{"n_head": 12, "d_mlp": 1536, "activation": "quick_gelu", "norm_place": "pre", "rope_fraction": 1.0, "attn_scale": 0.177, "bias": "none", "init_std_qkv": 0.0355, "init_std_o": 0.0, "seq_len": 1024, "doc_mask": true, "train_tokens": 454000000}
Each number is 128 + 24 x the weight over its row's rms, rounded and kept within 0 to 255. Layers, rows and columns count from 0. Numbers have three digits each. The size before them is the row's rms in percent of the matrix's.

# layer 7 MLP down (transposed), 1536x384, rms 0.0942, rows 1100-1116, columns 0-191
099:138124121156078176151116116112142121117163150135115126086092117151156130111137152173128120125072155100084157133154127119118162148193118113119096104128152090123161106143115115134138094169132144166129144141106157122132094163098094156125152081142116124121133117094100118147128121168115138087077146176117157156135114152156133133130089141096112128119128134132104118115122116128154107077159150149126118148109162128125109139079111140146124097134151122145114149184111106179130128157124103151104134135118118084127108144082090124151151125103125132124129144106110145128163109114129110102
097:094044128065101117126146110102144172111091155138146134121134142100146096146119114136119097112124098095087155110114105130105153119107135114144145119170106119130163175141129135093118149136166138127182130114166101143116119099144147100124157118103153108098122103120147098133150114094094110082143153087126134107102125125153079134130125123161102119103095147110131081148136117128137121146115123097151108129141107149158145113115128153147088158133127106098117110116165115130159118128140116141093132126139101079133175165163107152117113134183140121151141104119149114092113106151117144136
100:132125116085074126143087182070099113111072149168160130108105108127160105162121134130113082130147081152162135061135161129147126147132146120166140144124087111093116121125125161101161105148125128091129123138134113143133133125179092110094102127133167184137133145118095151132094118129123096091132089131087131159127129154148135106149129112159117103141106113070140122095110126091135159149122144140117090132114108119151143145128113131132117091084128120153143159157149137141180101103128136153126128133134112154131125101135092143128082095139136128124165139151132112087129128141151146107
096:103171126133134115144064114111117144125144137118183094159116117131126099119085149106131163144107167130106102153118153136153109161128094119144118130111147118132137140116147135160130123130143140161169131117154151070115124082113127132092133140155150084154104137131146173127143183138147112107089127174158114073130140098080072141106110124090123128146100126175091137160105145133119161146091171099161121148122145111105161132125096129116130145152146096157137086136121107116103161115122142164126126134087160117116179112079111169099101167110070146128110094073135103136122071150110134129
113:151071122136132155134170142145124093097107151089115124155143124112136111108150135149069141112094152118145131119146141126139122137090132147146086127127161160130119153099144126116170147121130154135167148141145152146162135130107108131195123095117128153178172143144106121102117125102149119150062122128163163126107122151109142114161121115175111119144093171135092107123104113141158120160147115099113131138138133139164150162128074160163157094136107216164167132130105149146116111141101115119073133120112100132151153129124118134129140140111162172125108142127124138144125147153137144214
101:118068135145136102126113132117121129131135114126086133124101126194114132157141072151141131126166131147168143099151103119115123153116132136182155118153106135160150137137157117071154134132098113102099120095076099113096154137118125163136134090147159139129125122115096142136168137126100133157155166158092120161151126169134172111187124128119129090117091141132118149110125121133125144136114172127108132128166119103159171139176114138111095128145141118120122093128144091082120108135095089159162108150134106135113170124110161151088146150095124094122092125137102135128107091107160117104
092:151126098163116127105084098138086132173076130136134138129103132156161130112145140133166097174160124127121152147114102108111139127150120131113149122131140124128125121151155110159099123088135133114103176184126123120136100131129110083135159142119146096181086129140106087103116143114130129150065110113091139144130159128144105132138157100089169174107135128138184144121135111145126151163129124081146151114140105120109085092114137119155158111119162122159119138111133116127130102134159144106092127125110132132161156116114111094154141143116159151114105128125128104089141127126089124100
094:139100097142151136122148116129117116153150132154151113090142116085126127144118091124118140116148115110131125151131131095134165170136136159138126129085163145117123149101134097147125132121149151100136181161120145209103113116145092138154183094134090119111139163117169140091098126116092107058136135137099146129136143143127119154127143134136106095168136153156132152164108090140127155158155105138140138159129085094096096098157079095119134138113108143096201130109111140149147196128115133133103175116170123137183123139091123133075123131124151127117134118123161125121157087152085100137
096:162153087169127117176103164135136154165124125135104089126163097176137173125108126142096130123123101145146145095133128110143137126111139136108191121150112172091149135164133124096147101159121144113130096106127090143096110117111110148145171121109132129134095162136130110133090184164136119103146104146114121133143128111129140092114168119160127145128120106092105129128124100139144146105112154095161129107147132144105157130113165093113126113114145106156071138105185137093140084104124096124081135176130152135138089130151123145099137110123152097135091127152123136133138109136159122131
096:130126129162106129118140126108129100144096185137130098143141103159110158166100139121131149185144079129130123148176105097198111133124134128144157120125164143104126159137136130130068162098157136126120160094099123164130148103104116159085119105148164153131096108157064132177137115088154129156094105104120158154137106152063107097130142123148126118124135109151145151144111095142173132134143116145087113115138107137156155123114107164139149144118141124167129163140104129112144125135093155146122154100112134119088137124117093149124147124148122126123116103116132124116116120147112165087
106:126132144131162100141124124158109158117080125149114177134097113157141060136129146133115080168114091113181160126123145161147154134127123116127142165131123148110137094070138142138163122157143139119107132187150142128114150161130173093106164150126131144161149122139132122110123112111107134138149170169092127119158132109150153107129119160150124114132136158111142132115171100145130095104145126065119130094120162100170178106130131145122130110163114109167110095169139170100105122129156130141183146163149072134152135133121090165101086096165149105104087106171124132054122104106122120131
108:102163129147118078150168154150086109092079120138101135103129098150128122165133114086150141094095102083155136157187127122103136169141155115132133076134137107142115124094129130133140143116127123129120150178121166177126115127112118161123141147118133139119096149124199108124116110139124144138105105096134102151149107139119122134107142143119122087119100126159116135103147157195150187134082135161149125120156153130132120151131157135155173119165159142108138143084123144129097165123084112081122149138145100129128095127105115083105134135109120119157141172078128121178132177133064183114
090:143152147120102164120095139162126115140204101149141108128139147120126175127174088155124115124152132115106141146110138104093117097095102130142141116082157096135106118104151136147126099142130121103124118127158144118135144120124133079155122170135121137105123161112138085098139115107102121107111150119138133102166120107110094148142114119128114146130112168116119175169103109090114156142159118100118137094122133122161108125133157140150136162156129107102114164073141116148111163088114103155121089121168155123160130092095122126167076094118141113124105127101103137119126141165134114161
096:156121116128119125124141111117133132138119130186099132115131118141138112145121137100137150144147081119145164137156120130123148124142121161149122125125113169161132122152128134144129100072116108126122143068078163160078120126144136138109146102152184127146127120165088093114148127134088124140164137127113134107118146137160125127142146119106134138130099133152127134133133079116145136121111100119113149162136144126144113130144134121123119106120094110156153145138110142092137128112093096166166140164076123114078089107117109114122163154117131131118168079124081131156133157098121143123
101:110131166116142113125154064096173097090118125121129103119134110135181148135091151094083174088107137139113062126089138142109131091135114169101158105071061116126140114161129097125147154135139134163127095133149103124146181136122118150146151145085136099168096144137100131158108141096104118117145102076175106138132153097132141114117115163120168112131081135145151153123150153144124143158146118144115107122104149155150129136135120152153129126134096102088110140146143122097137077101132161110142194134142136169127136150175107115152106105116139081126073113124109105072142123125133174082
103:161136066144123109133160112123113142112105132110092135118162118096100120133156121139141131143151136145080165125120121142148118109150162093128111118124140146135121128146091140118096124139169161105126090137137206103130152109086141133127088116138156168113121150135113173093165134124151118189143128140121141115100147116125158142148148120150116115110113125143120140146146150128084149125099094093129107126162123169123164100149138099121112131129159132093109138137132124128129127139174127120133145154134102139134173156163106120142138123156144098117120109174102127122104144104114161098
094:182123101119153123173132098139109133153137086149153168131124119105142122156111146145126097115126138154148109134112118115090121131131163114162097148182132115153146134110108051105131147103151111068148117159146127136077166137137102093146144127106129102157144134139136137108081156170145172124157107099108154150124134126148141130116061171118135112120126096084100145135098112153145127127155151109114129112104147117130120137158094137152138135134172127101145129148132137146142099144106105154120148118098131162088112117128127131134157101128117149118138133089132105132150156133044084099
# layer 7 MLP up, 1536x384, rms 0.107, rows 1101-1117, columns 0-191
102:141143097155123162163141105143152125151121128103142132130133144137154124139113159145147168155188104122158097097139150158144179092078113163116125125115120137123106121113164135158133119143156087124104122104118167135143134184110161128108154142148113153112176114149103148104073133130135129107146125137126124120175125100118139052119113115152164091126122103136129135126127134137116126139116135146120132089093184107162090154108159110166146091132139149168109157142088122115108140101171152124136142166132137124105113113117126112147152186125124102092146146111062152134113113082124127134
100:165153118115083126111108118074134099149145114164077102130143120152136094115120145116133097157164112122121127099171152078135152089182094147106103103093130140115145137092115128139113120116106142141141104134097141165131115109137158093118115160096130158146107085085093127112134096123140128106148139138164093138148132133120109081129164060124118159188144144131118128125150121113134143126141121101096123141163073120144113118122171108122119107105132106153116050116113137166149132190086111165117136157129127125159148100131134114141154071125133105120132193124133137104139132118127121129
110:121167125164152143140154105143122142124134135128177081133157112080156150123115157104168160174136163126110119094132102133143134152068134157145139108122131127106108183142160133142151087147109161115136091118135141157154158078107095079081106152135146126139134124120110126124155130166147132133106127115101116126142109119124146134112126157125113126112155124141129116145129097082161156156152136116119159146077093123168145118120107106128154116129167131132119100109099099084107130138180126127131150101143117082117163109170089151131097154160090117092070089108127116099126109128158094163
117:110078145135093128163156134120117078123110112123116120146124133130140113128134097140068114112133126110136110156121112147129041161121164133115144141134101128101144147124135119120148091174105095128084142136090158125128124136145169140147101131116095155138096133144118103184124122140148118160105119104109158088130108146112108129138135125177075168138133117145088122127099121148135100155106094091096101141106145143135144164094105164142134144082146213140136109081120135112130099120125135099111080135115112107103097095140124115128123097133104149144099180137113092118109147154098145136
097:126196133135146147131113115123146145138105099130114168083153092130120115110115157134100131138106127123100145114086124138115094127135125089137174107097131124139147100123131191142129127131092161146092113078162131160137116120158097136113128082138147159110141164109161106126139118123161085142086175118123154082133128154093119130120117120107108110114168121118124149152194130144119120147148111145130098089140167126141131162092123114117158110116098129147147128108141092121107166126163137126113136158162152072120123151156121128069140132118125115175126169141139136138135164089142133181
084:130157167127145109083144131119129113098125106149106127101108137112040159148149123126130133126098127045105118097128135151094112102089081145118107132131132124146126122103121120113121137128118132127163080149113119130109120136151141159137129092144084110109115117136128135154164094129155088168206088126146125120117139112120143150126094122130156069126127131143146118125124116143135089101112147120133089088122126124155134162137100184124133114161094077134114117122169120130119181125132099146148138113118122128066110093128155122115133155126115104118112121127134193130107094140138134113
093:096111098131138105147120112148158141116099145122148147117126122118115135081111114124140144153082108090089118133115125144128143135144088121169129100100145137171068128111136134151062104122120103124087095087079139106124133120133120094081110155168129133113161148141146082113140108133143139125107142096131091175155137156134123130121117081120134129138100130141120118127168170160133163071149104120129147099116116099116106161096089156118157120094129161121134141143155120140091079072181150129118141116159141118115136153110129111151123111118079121151103101110141135119102158112124127104
103:104123139155165182116101113087119141123095132146146145136114135130147165119135137135144088091156103128145118129127097160127139125102088124156064155100159130153170103153131132103132135161114159106125147145102136138136121121124130123146155168114071091133117112123111094120154151153113147092138135099103149151123136145112110175121147124123087101123137122153124118143131163148164114149101144095127136124128098113118147108120125118126181163109141127129114116130140098150099136105129149115079099137095177151104111158131140111141111169112120152145134136115099141113127145159153158111
098:087076149139116174138142148107056142154116152144129142136116140139090163091109079117171156106145130108096123136150112111099142123146110142107104097133124145119114135117095146117132127120153135134121135095077144118155165109166159107161124141155148130129134098107138094148150128154171109134121159140128139129140097115083108129078103159159127144150093109107108122145124134089140123122126132146107127116110103157134098153102141148125119115129157071120106148115131085099116084125099141118146144092164120115108118158142141079187183114129143162103106128114146125099122155099154132110
103:140124118129144136158111132090091148097122151078185151127145137113135155101151120112130163126069132059157124145152098118123078142146119130122139126125127106129134111125166146159104149138145149141141152118166108144108158108104108176117102120140140104114114160129113178133104159111129108078141120114194117122115104099074164141112109078144159163138103123099153107124083127110126077155094136125121155165183135111099173106157168131154103148126125118137169136134155117149080127170132117111158143113130130125113132160087105151100128151172120120120137130109150148164162112136084112172
106:104158144115143141110163138102120117104155096128133147140096115121108148127160085181161118073123134119122111138090124069152113145146121122102125135117146094124166116164142115116143131161112092150116147113135092106154109156144192103116114128130121131126107114119133129137189122131091094118127153094122080152167140096109143166122170123117126113089117093121138126138148152140132127071123131108151151122177143144115134106136167115113103143160163125137135171101121138120144136136147107125063138157147163114129147121132119138100168141150100129160069148112131158108142164155101136111
089:159149107125123133127124146147154166143162127122168138121122135165137114095117150105165158106167139108158142145158089143150101138133149128142142135148124140097160130154082144128157132086147157144140095109114168139106114143140137105098110153158125134164067112136109137135153079179106146150126104113126135147130106156154116168093136120128116131153143135143163094136141145148077154124127132144139135137088157119113109142160078088161117098107142153108140076130117143122111151122141117162128129131103117123128123111119124140190158129078137147181132121154100122186124167117141113135
104:104166134144147150123116146085106187152102110096146114126098188114104163156112111169118132139114145105131095100117123141139094106156091117158121095113117104147115118152125126113121127144112123116141122161138093151144158081147131154138094178090057151147095153090096172176129116102138139126074158136150116142139132149138120126133137139158107159113161158136150105097122167131129102137118123143128120128094095116155142131132114156129102148107166109109172119130183142139158119147141150130140126130172145124156143093131139143126091107125092129123098120134160176136135137138121106180
116:134120115118082131122120092166113088112123100141124105111139129121125146132075100091131110142095163143116110118103096116148119163138081129108120097112141107114161157116161131124136103124119100125138138115135071155140151094118137109117136151111082107098158137120156155114108107105136125168107073100162157124137186158087104144141097096112156147165145082121105093121110075152130104105101156134116082142127119129134092125106120091152085072125172126104145121114106151135070116132099099118112097108161133122094123097145150130117141129103114099097115123149125140110139130130101135127
100:150150102139100113147103123096127136126100182129128121126141110094128166126119110145146112176148129103095168098147112097149136108128144110132092069139154123100142162125156120094123137124109158124109128124119134133128164158117134121137086142163159088148128157107113123077115223073149117142180135105083109143091152137111137111197120130106111143122137103153113096165121160099156085120156108124137121134138131109140103159085132132100108149151193144151137131151146161149140122118122150112105152116136145137152121145168091145106128070143156101178100123166133067136139116093082123137
098:105116103125130110090128128145149142156100135116109130092135085108099100169144063170151147117159106121135157075118134117135093138125141110116128141126114147085132160151127145078157106123148139154093110151114085162116114078156164125128128140117136101129130148111126119133097130166151107154141158172119080106134137139140166087107162127128087154160142109118089109140116145162103136150121110149129107102168118177139111133113133103145137132135110127142102143132121143059123093140138115128114136133122130153105130072127125147119142101112100176127136171098143086152166098136110130161
087:112127127147134154131127181152169186139130178110127113117092144161110106161142122131145145113080126154159111161145152151114141129138104113119144145157089107140146101119125087134092094134151132133134127096141134109141094096142147177104100133130084166155126137127163127123130155160086084107120145146121124146132098074141122136086118123126124143118126106139144141098122131125115127137145136136140116156097136119125139113156155182139096150082090123118141158128148143126162175132121138095113123152122135114128129176111146143126100142111155162136119123135140153089112114112160128137